Weights of a small GPT-style language model, trained from scratch on English Wikipedia.
Size: 2 heads of 64, MLP 192 SwiGLU, vocabulary 2810, 2.12M parameters.
Architecture: RMSNorm before each block, rotary positions, untied embeddings.
Training: a variant of SOAP for these matrices, 139M tokens, 4233 steps.
Each number is 500 + 40 x the weight over its row's rms, rounded and kept within 0 to 999. Layers, rows and columns count from 0. Numbers have three digits each. The size before them is the row's rms in percent of the matrix's.

# down: layer 3 MLP down (transposed), 192x128, rms 0.177, rows 184-191, columns 0-127
# gate: layer 3 MLP gate, 192x128, rms 0.199, rows 185-191, columns 0-127
# up: layer 3 MLP up, 192x128, rms 0.187, rows 185-191, columns 0-127
down184 102:513451495476493472526466516498470480509500505470466525411409533542543600495579535448494446455581491402449532516465457496514476575491466507546585484501485491515495494492450464544539439516532494486522553505479456516496429519492481530470529495482533513428494473550453514539488462488486499451601517478477514602515499522539547492473464451495496475573422437461523491475430503449513436523509
gate185 105:566554572555511520441575429490565484494461495502512523505473468479503542465484499514485437456508483554501487542532514574522492445510592459429510585452501509523523443449546520496472481519414537498542475497501526497487476563533568514513451492452509475476483523465518508547478547476472396434455491460513504552510551542497445600495560440466469520508535564498482535511467537501520540474421
up185 101:484443548505503534508472499469471483521453566447487476498510472400523520454520474483473528551460456407502481550463524454534537470478645563544539444545412436497487469460483498537520535493472486540434517506495522489448508492479513455522469466515417510530478550536466486469526448506492533508537530498477505531572500575431445488552482455518546499509499561527513505519572468491413541438480
down185 093:514584458481522453516424531438466479495542455532547494455497486507510451541488496516602491477509466441440540435605497478503492522507440530481505535472502565529502561430481570487508514492562460508477436463576439520509481492452452496493453492492533446533480448505538454488477500480544498508484518477488559431494470550401495466441452529522501509477446489449512496486537563507580590503457
gate186 105:456569491501474454477493469562531493566502532508522494533506473538498450444459563526545550479448500538490475502465478551489611476434516458508566535522497493503485463467458515460472538497604603451544517543556464463484532495469459505468466488490491528447426513488481467486447552556508496528549480454501468535550526484512493537502568553465523495460588527518469502530525504401531562474404
up186 105:554535542477497462565559537483463525511459519505538450532578462509469540463560565521481518417487490483514507448446455540511574533550468485446457528527550483501560507521409506554539530420471558476467515537549488501507499428449519493559467509525466522561557526509527506580519455525503492548503508512497506493428506568444487549463441589509529518562475579532453465524435483498528526501522
down186 104:551403519468488478491515601488483452496490508479534460519541525502532515552504447547570448491526519527488514469535473428570494497564548577467558554519593497511497541482502426426512477562497428517450518527526454506493530542510522506450497443524508497505528458472491502434467482407480447443503484448449500496490469470465517517550506530483508479505432399483437507584445539507466532478514
gate187 098:495529490502474522500526479507545489550505478526516460483512476525483548478504530498586441482525507536482519463422450497641480425471567543487556514489557406489522504531489525525541524523455456448444479441443472523575477459497446531503409557520452504533501514529520606480471463517510507506475499473473411463533475531478467502482543518538477488469456494491539449473470558438490606502459
up187 099:533501486482429463522536517564512561495467483562481533450532501462505544535533549508484523473486519521534498511496512517381556529561530432546545515524558452527552334564498543425479469500509478470495511540523439466494567497481523466518514482486445487491535534578554503535568507546556518458492534518481510496471482569501559418457478514486504484593506493544525508539477542511530509524507
down187 102:555543554490527490514519527402547427490510551495543483512495464485546492486511460510473473567562519526616494552505422451507466440426500572489508556497519510446525455521515495474510530488515537543517499446519561531606478474465473587505448434492469485491472473473557477474424458547477507497496492411511374520478511459490439470519519523495525509470523521548479507441532490515482511464490
gate188 105:527548553502528470527603563526487461567417481493472566536442471489587527486527551455424448539539522437467521503545533424495490486533439514425514514471487546544370569502532567513475552473540489558532503449529480508436487509454486482446505515505451532518523475546516465524519498495490483438451501460478526466430453444510471476490531472570495509511450505505525498496503487550506495490563
up188 092:494388505532507503536532462450506581507477466526529501437429522569431538551519504510570502529520498481531503522448578469482512456448576544497423537574424571450491478505525507462565518486457487429550485536545517499539436451477506445567424483555553509474539482489485500475417491454487449534491465514494473544524490426515533517495495505559450475499547482449476470521491515507463486532524
down188 096:546470456491488479573564558536401464401507465503480549521517491433449516488493503469569465490515533437531446516510465504497506448419493520551480542475526496521469459542547485494519503526510476593530577538518517474539503503561486456554546540479454531549499411478491479488526473506539472470524492524468480482470482464525502488452490445437419564525509484466562481431460544499512514621472
gate189 096:560494420515520412550506521516487513498498493480486460483590450470523494523520453542466524507495523533487521469458500510490547600464568523436536530492491541513473482515604430512446613483448521513497505495537473500532448443459478534469607499553441492580526484558508497479537479528527545532493476487543510491498455510486516399568462519566549477517540508479489463455521461459546555519494
up189 099:551505527531478426411511517528519489563482513503562406535460540433475528494539508531495545454447470529522456541475489542567523412553465466513451459472533501477511481428505513457528519520505580501566499498493454550428497467538485493519460558502519547417461493502574474489459510511495496481496511508485508465521519547556504444420568434424476583423462483511485542504490531466485481453551
down189 101:540511473489516463567543503521517501458445497417575493524491478485473437541520520556549514515578528518594536503448500555501494420474511509433570562501492464547495488470465477475504554502526519513497509514470574473473479470503495598476538473509547580552421444519523478479479515469462455469551513539512462567452451565545553493503401487486517481517475500490446521461455530493437566489560
gate190 102:526503465490404517570501573416543531466511482568570496492483534579455512445587512534449482522523492482486509480486487575436474520458508550493513477576459563529496505469479506455424516511481496541530487497510528499437513492496372469492428459485441484484523460510507529415492519492425585507499447489434508531532529467476537539483480465515465457536513435518487449462542493486507541500447
up190 092:519471480568504483524555544483509527482522473562454511428547522522479519489444512482502485442458509500496552498555486583540475430421490521520530475499547502525526441576437502513455487535526438480484541457477534554536417481479536487555477470554521580409534546490541459440497574454551520470420538513413513519488493504488580503489517479505520528516555503497546453438476483418540494517550
down190 098:448485470584438568496500599412526515470495454468522491488494507513550503494451484524488498515507485472598537519495551496547432479483446488475480461459459485442456479570515482509458428469539518477525554507507557550542563483453415495468487520484545464544546503490480509518469483490504564445515550515483542525535513564490508506490478409529406453597485495488565433555543503485531532528516
gate191 095:465514552566433571490586447521538437518452450501511524538465538518570537525518518462495495533447520533519520436486429481488499523499480524545531476468451389498525567463514460487517483466511535587481533523480511437499488451532466536615536477533452515498486493456511480545431480485548509504501532472530471507551457521527485536552472525490475437589508491554519430553522488467460531420449
up191 099:472515529528456538532469478552480517505459438490453470449531569468508513540534548426536545560530526500502520418516573410502438507489559520485532470534486439490547540459511456536489529548524413574473538417492505486530475465487539544460575556509458528477467504522478466552598530510484506505491537523505564501440518519448538504507437551566488454450538487470517466565553490495495550441482
down191 103:456475551558501523434370490412487534513458487471549497469508477520510501463535514549483471487496443462551474548499517595483486496535551527478499492538458598526534482497467551598522527455527485412524543510505451524479488541523500512472531505455504444557583487536525422496516466503479482529509464515427528497442510516538471478494476484424573486438463567424473495539523540524520523519523